python train.py --n_head=2 --head_dim=32 --activation="reglu" --norm="rmsnorm" --attn_scale=0.25 --init="normal" --init_std_up=0.0686 --lr=0.00797 --warmup_steps=0 --schedule="wsd" --decay_fraction=0.691 --doc_mask=true
Each number is 128 + 32 x the weight over its row's rms, rounded and kept within 0 to 255. Layers, rows and columns count from 0. The size above them is the row's rms in percent of the matrix's.

# layer 8 MLP gate, 256x64, rms 0.465, rows 189-205, columns 0-63
size [103  94 105  94  93 103  97  94  90 100 107 100  99 104 105 107  98]
[[141 165 101  89 126 192  88 108  51 114 148 190 123 114 155 113 120 130 158  55 101 119 109 204  84  92  75 124 151 129 110 137  98 150 113  80 140 115 122 137 151 132 149 105 125  78 141  92 143 126 125 141  78 130  77 174 108 107 133 127  72 139 129 175]
 [ 58 147 109  40 105 170  88 167  97 161 182 139  81 105  91 147 123 136 138 156 132 150 114 172 148  84  91 162 175 161 130 105  95  92  82 148 131 105 126 108 175 123 119 121 127 143 135 103 115 144 169 144 136  78 171 110 111 165  99 188 136  96 143  93]
 [110 114 130 118 139 115 161  81 139 106 121  90  79 168  87 128 112 140 107 131 125 123 170 113  66  98  94 169 137 126  61 122 146 172 126 107 111 112 100  83 179 143 126 153  51 121 145 103 163 168 105 173  80  65  70 156 110 128 104  95  81 149 136  90]
 [171  76 175 128  82 165 107 126 116 123 145 128 133 128 102 112 179 120 123 180  50 129 146 101 155 136  93 104 134  49 140 213  91 106 120 105 129 108 132 134 117 180 175  80 142  86 146  91 173 147 106 164 128 151 132 135 123 137 104 139 143 193 125 151]
 [166 101 114 178 162 128 131  83 181 136  59 113 117  95 133 146 166 136 109 118 181 125  77  67 128 127 148 125 150 158 132 142 157  95 186 117 125 144 132 126 134 143 165 112 176 108 148 122 110  92  70  99 172 108 107 184 156  60 123 179 175 171 110 127]
 [178 147 105 111 120 100 213  83 134 122 114 100 156 158  87 100 155 141 138 114 151 125 103 159 127 156 107 132  79 112 140  85 101 129 132  99 101 158 141 132 165 115  56  87 184 150 178  85 184  99 153 124 113 155  94 130  91 161 138  54 127 104 159  90]
 [157 107 154  73 138 118 135 129 100 127 118 112 135 122 115 174 148  97 103 106 158 159 118 170 115  99 124 209 108 107 170 110 162  77 164 178 124 149 160 125 183 182 105 141 109 142 127 122 219 124 169 184 147  74 113 175 129 110 118 143 118  81 172 116]
 [122 101 167 177 134  95 117  88 115 147  83 126 165 130 130 149 121 130  75 160 116 127 152  94 136 165 108 134 128  85 151 114 162 101  73 112 173  70  99  61  97 143  87 128 175  65 123 131 117 189  74 123 103 111 138 140 146 128  70  78 165  84 157 138]
 [179 148 161 136  91  98 106  99  86 114 114 145 149 141 137 129 206 171 101 123 113 151 111 101 108 122 101  79 165  57 139 175  76 123 156 139 197 135 107 146 161  98 156 157 183 135 133 105 100 139  82  99 128 177 128 112 117  79 162 187  96 151 143 117]
 [115 108  42 133 115  92 126 113 170 169 180 112 129  84 205 112 109 111 172 195 157 104 201 131 131 107 144 117 135 103 127 103  86 157  89 138 157 152 101 126 161  77 124  94 133 109 150  70 117 125 124  76 137 183 140 166 103 122 142 107 113 114 135 104]
 [119 162 153  83  86 136  61 136 131 131 141 125 148 163  85 144 105 157 117 188 162 118 161 112 111 134 111 142 118 174 150 117  96  94 109 140 182 117 124  96 185 105 149  98 133 137 138 122 143 147  80  79 136 154 109  25 118 133 126  60  96 100 186  93]
 [ 97  76 153 112 139 123  84 100 140 236 151 104 116  98  86 107 191  90 143 140 121 133  80 134 135  93 194 121  89 121 137  86 174 179 172  99 129 146 116 120 120 165 129 117 109 160 112 165 135 137 142 134 116 149 137 179 119 106 157 177 188 148 144 153]
 [116 105 121  88 126 142 154  70 126 103  98 115 136 114 105 161 130 158 118 165 133 171 139 125 102 126 127 120 104 144 121 184 134 121 148  38 105  82 175  90 180 155  92  97 121 122 142 110 192 210 121 161 107 172  91 138 132 172 108 131  90  67 101 160]
 [179 126 163 114 174 146 139 121 140 115 122 129 179  84 121 115 133 129 105 167 121 137  97  82 127  56 133 124 152 113  86 125 148 124 129 136 165 162 176 217 134 129 113 100 109 158 149 154 114 124  54 135 166 121  30 184 147 157 117 156 102 113 106 107]
 [152 139 154 178  79 130 115 145  67 210  95 202  81 169 102 188 162 142 138 140  85  87 140 123  68 122 170 132  92 145 115 150 152 146 155 139 145 193 132 130  96  93 109 110 120 133 129 120  75 154 138  99 147  94 117 148 101 135 170 118 169 119 125 110]
 [138 150 133  84 136  86 124 127 121 162  93 164 136 112 137 129  84 176 154 122 160 126 139  91  77 155  84 157 101 144 164 121 120 105 143 153 145  47 129  49 131 120  67 148 129 145 137  90 185 112 111 138 102 135 110  69 105 178  91 151 120  61 161  90]
 [154 137 130 119 139  62 100 109 174 181 157 151 118  22 110  96 107 147 115 165 147 111 153  95 105 193 119 139  72  79 118  72 154 119  94  89 127 160  85 101 115 118  81 151 144 168 163 115 132 163 132 141 102 159 125 147 145 150 154 166 112 120 132  87]]
# layer 8 MLP up, 256x64, rms 0.495, rows 189-204, columns 0-63
size [ 94  88 111  88  88 104  95  90  94 101 109  91 105 103 102 105]
[[ 95 108 149 123 149 178 146 107 120 134 130 169 107 145 133 144  89  81  65 139  91 113  94 230 142 174 115 109 121 155 173 119 150  91  87 122  58 157 112 114 154 101 124  86 152 143 116 149 180  97  67 152 153 134 156 136 109 165 122 148 147 188 153 133]
 [122 135 158  81 109 156 111 101 180 166 109 193 154 114 112 164 138  97 174 147 113  89 158 114 117 128 124 104 155 149  69 118  88  84 168  94 119  97 125  91 108 117  90  71  98 143 173  76 162 106 139 121 118 138 118 109 118  99  65 217 115 123 148 170]
 [109 158 139 103 111  84 132 107  84 115  78 155  99 126 106 175 125 115 150  98  90 131 104  69 117 130 149 210 146 160 115 128 137  74 111 125 143 127 131 159  70 129 149  70 141 145 127 152 219 113 111 134 112  65 107 114 141 157 121  94 131 159  99 203]
 [ 63 210 148 176 116 115 114  97 124 119 119 120 104 136 112  85  90 122 124 101 164 152  84 137 105 109 156 168 110 170 110  94 162 104  96 136 147 168 183  96 143 124  82 183 105 182 167 193 132 118 170 105 177  89 128 130 124 152 185 129 135 124  97 132]
 [101 157  64 106  67 143  86 122 121 156 120  98  57 122 132 178 176 143  67 128 123 120 126 118 123 138 160 161 131 143  93 182  97  74  80  80 104  85  89 133 136  93 164 120 106  98 163 108 112 107 104 185 117 119 157 131 113  96 112 107 120 108 150 196]
 [124  77  37 130 137 133 133 147 136 168 117 110 124 161 127 126 135 125  94 150 194  74 143  54 114 147 137  91 112  69 164  89 158 190 142 102 128 140 104 172 108 146 173 123 126 138 143 164 132 127 145 174 148 177 108 142  51 146 101 144 144 118 159 100]
 [183 131 132 146 150 106 156  68  66 127 128 101 129  65 182 150 113  95 152 131 174 105  77  79 163  57  96 148 125 189 130 119 133  89  90 111 124 131 111 117 131 122 142 174 129 126 112 175 126  63 132 149 118  89  63 174 117 111 134 135 133 122 162  97]
 [149  84  80 166 137  74 139 133 141 137 148 121  80 145 141 113 133 141 160  88  60 117 128  98 135 105 184 139  99 145 165 154  94 123 120  81 171 122 168 171 189 192 147 101 116 131  92 112 144 230 104 163 141  87 125 124 129 141 159 143 120 109 163 110]
 [176 156  74 134 120 187 134 100 145 153 109 131 163 201 130 112 161 105 117 104 152 105 153 165 141 156 170 162 109 139  94  75 123 104 107 112  95 102  32 173 113 123 134 110 149 167  79  84 129 171 103 129 141 121 147 128 140 150 155  88 159  63  98 120]
 [167 115  93 202 163 162 133  91 134 135 160  90 112  96 157 140 132 123 101  93 102 151 125  93 148 182  74 189  66 110 147 176 154  96 144 110  78  86  91 126 132 178 138 125  92  92 134 129 117 196 120 116 152 142 107 171 131 126  87 109 126 140  69 103]
 [162 121 118 115 187  67 161 102 132  64 161 125 124 139 127 130 153 145 168 128 134 151 103 181 149 170 126 116 123  88 123 144 205 119  94 156 112 206 152 173 109  98  95  83 176 120 134 119  74 149 139  95 102 158 103 195 124 133 136 166 146 162 126 154]
 [105 141 119  60  85 116 169 112 137 129  94 161 130 139 116 108 126 110  88  82 149 147  47 117 139  67 101 160 130 122  85 151 134 110 124 193 152  88 136  95  92 140 211 153 144 163 139 151 108 125 193 119 135 138 143  76 126 165 177 159 131 163 126  96]
 [156 124 128 205 140  84 158  72 153  95 178 109 170 153 131 145 152 134 173 136 134 134 100 108 113 138 166 169 128 153 161 140 119 171 208  88 146  68 133 141 142 184 149 144 174 157 122 111 161 142 136  58 101  77 125 101 156  99 117 160 126 111 160 102]
 [114 148 129 103 200 123 114 126 126 156 163 139 151 157  78 164 136  76 134  71 127 110 145  87 122 175 133 179  77 158 149 129 155 164 168  98 139 162 107 135  94 131  86 140 180 100 134 215  93 149 142 162 145 141 116  78  83 103 113 100 109  89  98  89]
 [138 162  56 130 124 147 119 135 143 135  77 153 144 144 123 179 125 141 130 122 205 107 153 130 180 113 120  93  85 158 147 107 146 139  88 142 122 175 140 159 184 112 140 121 164  68 139 146 199  97 116 132 110 183 174 154 162 132 121 135 172  97 191  82]
 [124 129 139 125  94 133 122  95 141 136 121 144 115 178 152  95 124  74 131 101 159 127  85  49 122 153 117 129 126  58 124 115 169  34 133 141 105  63 100 141 174 125 133  61 149 178 125 133 105 167 101 117 127  96 157 173 166 160 143  70 112 113 136 114]]
# layer 8 MLP down (transposed), 256x64, rms 0.176, rows 189-204, columns 0-63
size [ 96  87 111  95  89 103  92  96  95 100 102  90 100 107  99 106]
[[134 163 143  88 123 112  72 141 148 119 146 114 145 148 121  29  91 120 133 101 108 107 181  99  63  67  65  71 120 130  87 122  87 141 144  84 144 116 172 135 130 117 155 120 112 172 113 128 137  46  96 137 121 142 105 132 117  81 117 154 108  96 152 141]
 [101 119 132 154 151 149 174 123 139  90 190 145 133 144 111  81 165 124  88  93 109  84 157 118 129 108 156 143 176 155  86  79 178 158  64 121 142 157 140 150  92 149 170 183 109  93 109 142 164 130 123 116 104 134 174  98 181  58 104 155  88 170 143 155]
 [ 97 159 117 180  94 190 129 143 152 163 114 110 162 120 142 118 171 171 106 103 114 107 100 107 152 151 127 160 117 125  75 148 110  80 127 155 113 125  98  78  78 188  68 105 127 157  37 137 117 150 169 101 138 104 150 103 193 134  85 145 135 136 162 108]
 [127  68 161 102 115 190  86 103 167 207 149 105 110  87 126 137 176  93 152 152  93 149 103 135 139 130 111 153 134 117 179  90  44 163 148 123  63  90  99 103 156 157 165 162  97 168 116 115 130 145 128 125 137 102 127 152 141 143  68 113 110 118 163 143]
 [106 119 101 156 224 137 141 159 148  99 101 112 152 100 116 132 105 150 143  47 100 109 121 170 164 121 152  96 160 110 141 116  61 116 107 212 144 107 176  90  93 166 121 137 178 125 117  95 127 139 112 112  91 153  85 108 147 123 146  99 173 170 136 147]
 [ 90 134  82 126 134  87 121 126  77  97 135 130 153  77 141 139 122 120  89  86  52  99 111 135  91 107 150 162 143 103  88 153 184 106 114 136 158 144 161 161 203 124  98 119 165 158 204 112 123 142  96 116 128  82 124 163 139 122 143 207  96 155 152 145]
 [149 158 148 134 126 120 143 112 101 158 101 139 198 158  99 182 157 135  90 181 124 118 127 103 104 197 144 138 172  93 113 178  82 170 181 143 129  96  74 109 131 134 155 191 125 167 127 128 131 122 201 139 124  91 129 163 130 135 199 108 168 134 104 112]
 [153 135 137 171 161 157 165 101 137  87 142 150 140 127 102 130 126 123 135 139 121 191 227 135 209 207 125  96 150 111 167 104 135 106 125 117 136 144 116 110 102 140 143 106  73 122 121 124 103 140 108  98 115  98 150 126 100  65  70  79 133 150 188 102]
 [151  72  91 155 143 111 162 119  90 185 140 104  94  99 149 118  38 113 160 144 103 119  78  73  99 121 141 152 101 170 137 139 146 177 140 172 105 176 130  92 117 145  88 155 110 114 138 131 162 128 169 117 104  65 131 144 151 163 103 145  96 179  98 179]
 [ 99 164 160 129 109 137  99 219 151  81 157 170 157  69 100 104 138 134 138 106 118  82 154 133 143  59 120  78 118  78 119  73 122 144 141 125 169 170 124 162 121 106 126 156  84 140 169 166 157  76 128 129 112 104 150 132 120 142 147  99 132  76 178  87]
 [149 109 160 149 103 123 131  82 154  99 130 110  62 135 171 158 132 186 108  89 161  94 115 126  80 147 126  88 138 159  97 122 130 140  99 114 144  86 120  93 147 180 136  76 154 146 119  74 158  84 134 159 158 134 162  76 188 123  45 127 154 100  78 117]
 [127 141 155 114 141 109 101  93  82 104  72  85 124 124 153 166 162 108  80 124 172 122 156 102 133  99 135 102 111 111  50 135 183 123 160  66  90  79 170 109  85 123 141  91 174 169 111 133 164 105 144 116 145 128 176 154 132 127 170 112 112 154 190  75]
 [ 83 129 147 179 119 162 188  93 103 106  90 145 136 107 178 131 154  46 185  93 144 108 113 174  98  89 114 126 149  88 124 189 136  84 128 133 150 102 144 147 120 153 105 122 122  28  95 114  92 144 138 142 117 106 136 112 144 120 117  90 171 121 114  81]
 [149 125 118  75  95 114 134 168 200 144 155 116 137 126 126 111 131 127 126 122 111  93 134 125 124 128 128 138 115 112 164  82 110  90 122 132 160 137 118 118 168 182 178 173 144 139 156  76 125 145 154 154 136 189 141  59 188 205 147 160 124 198 136  60]
 [123 111 114 128 129 181 117 172 153  84 154 100 135 111 143  53  62 108 137 132 147 111  76  83 127 134  90 111 157  90 108 109 109  98 161 164 148 189 168 155 106 139 109 111 103 161  81 104 151 123 120 132 112 147 136 172 168  92 104 188  84 163  62  92]
 [179 110  72 190 124 151 129 133  92  44 135 190 205 154 118 175 124 146 142 175 173 105 133 172 127 170 147 137 143 135 152 136 188 131 109 127 107 115 191 120  97 125 138 148 119 131 113 121 144 144 153 152  68 139 114 119 117 166  71 158  94 130 112 141]]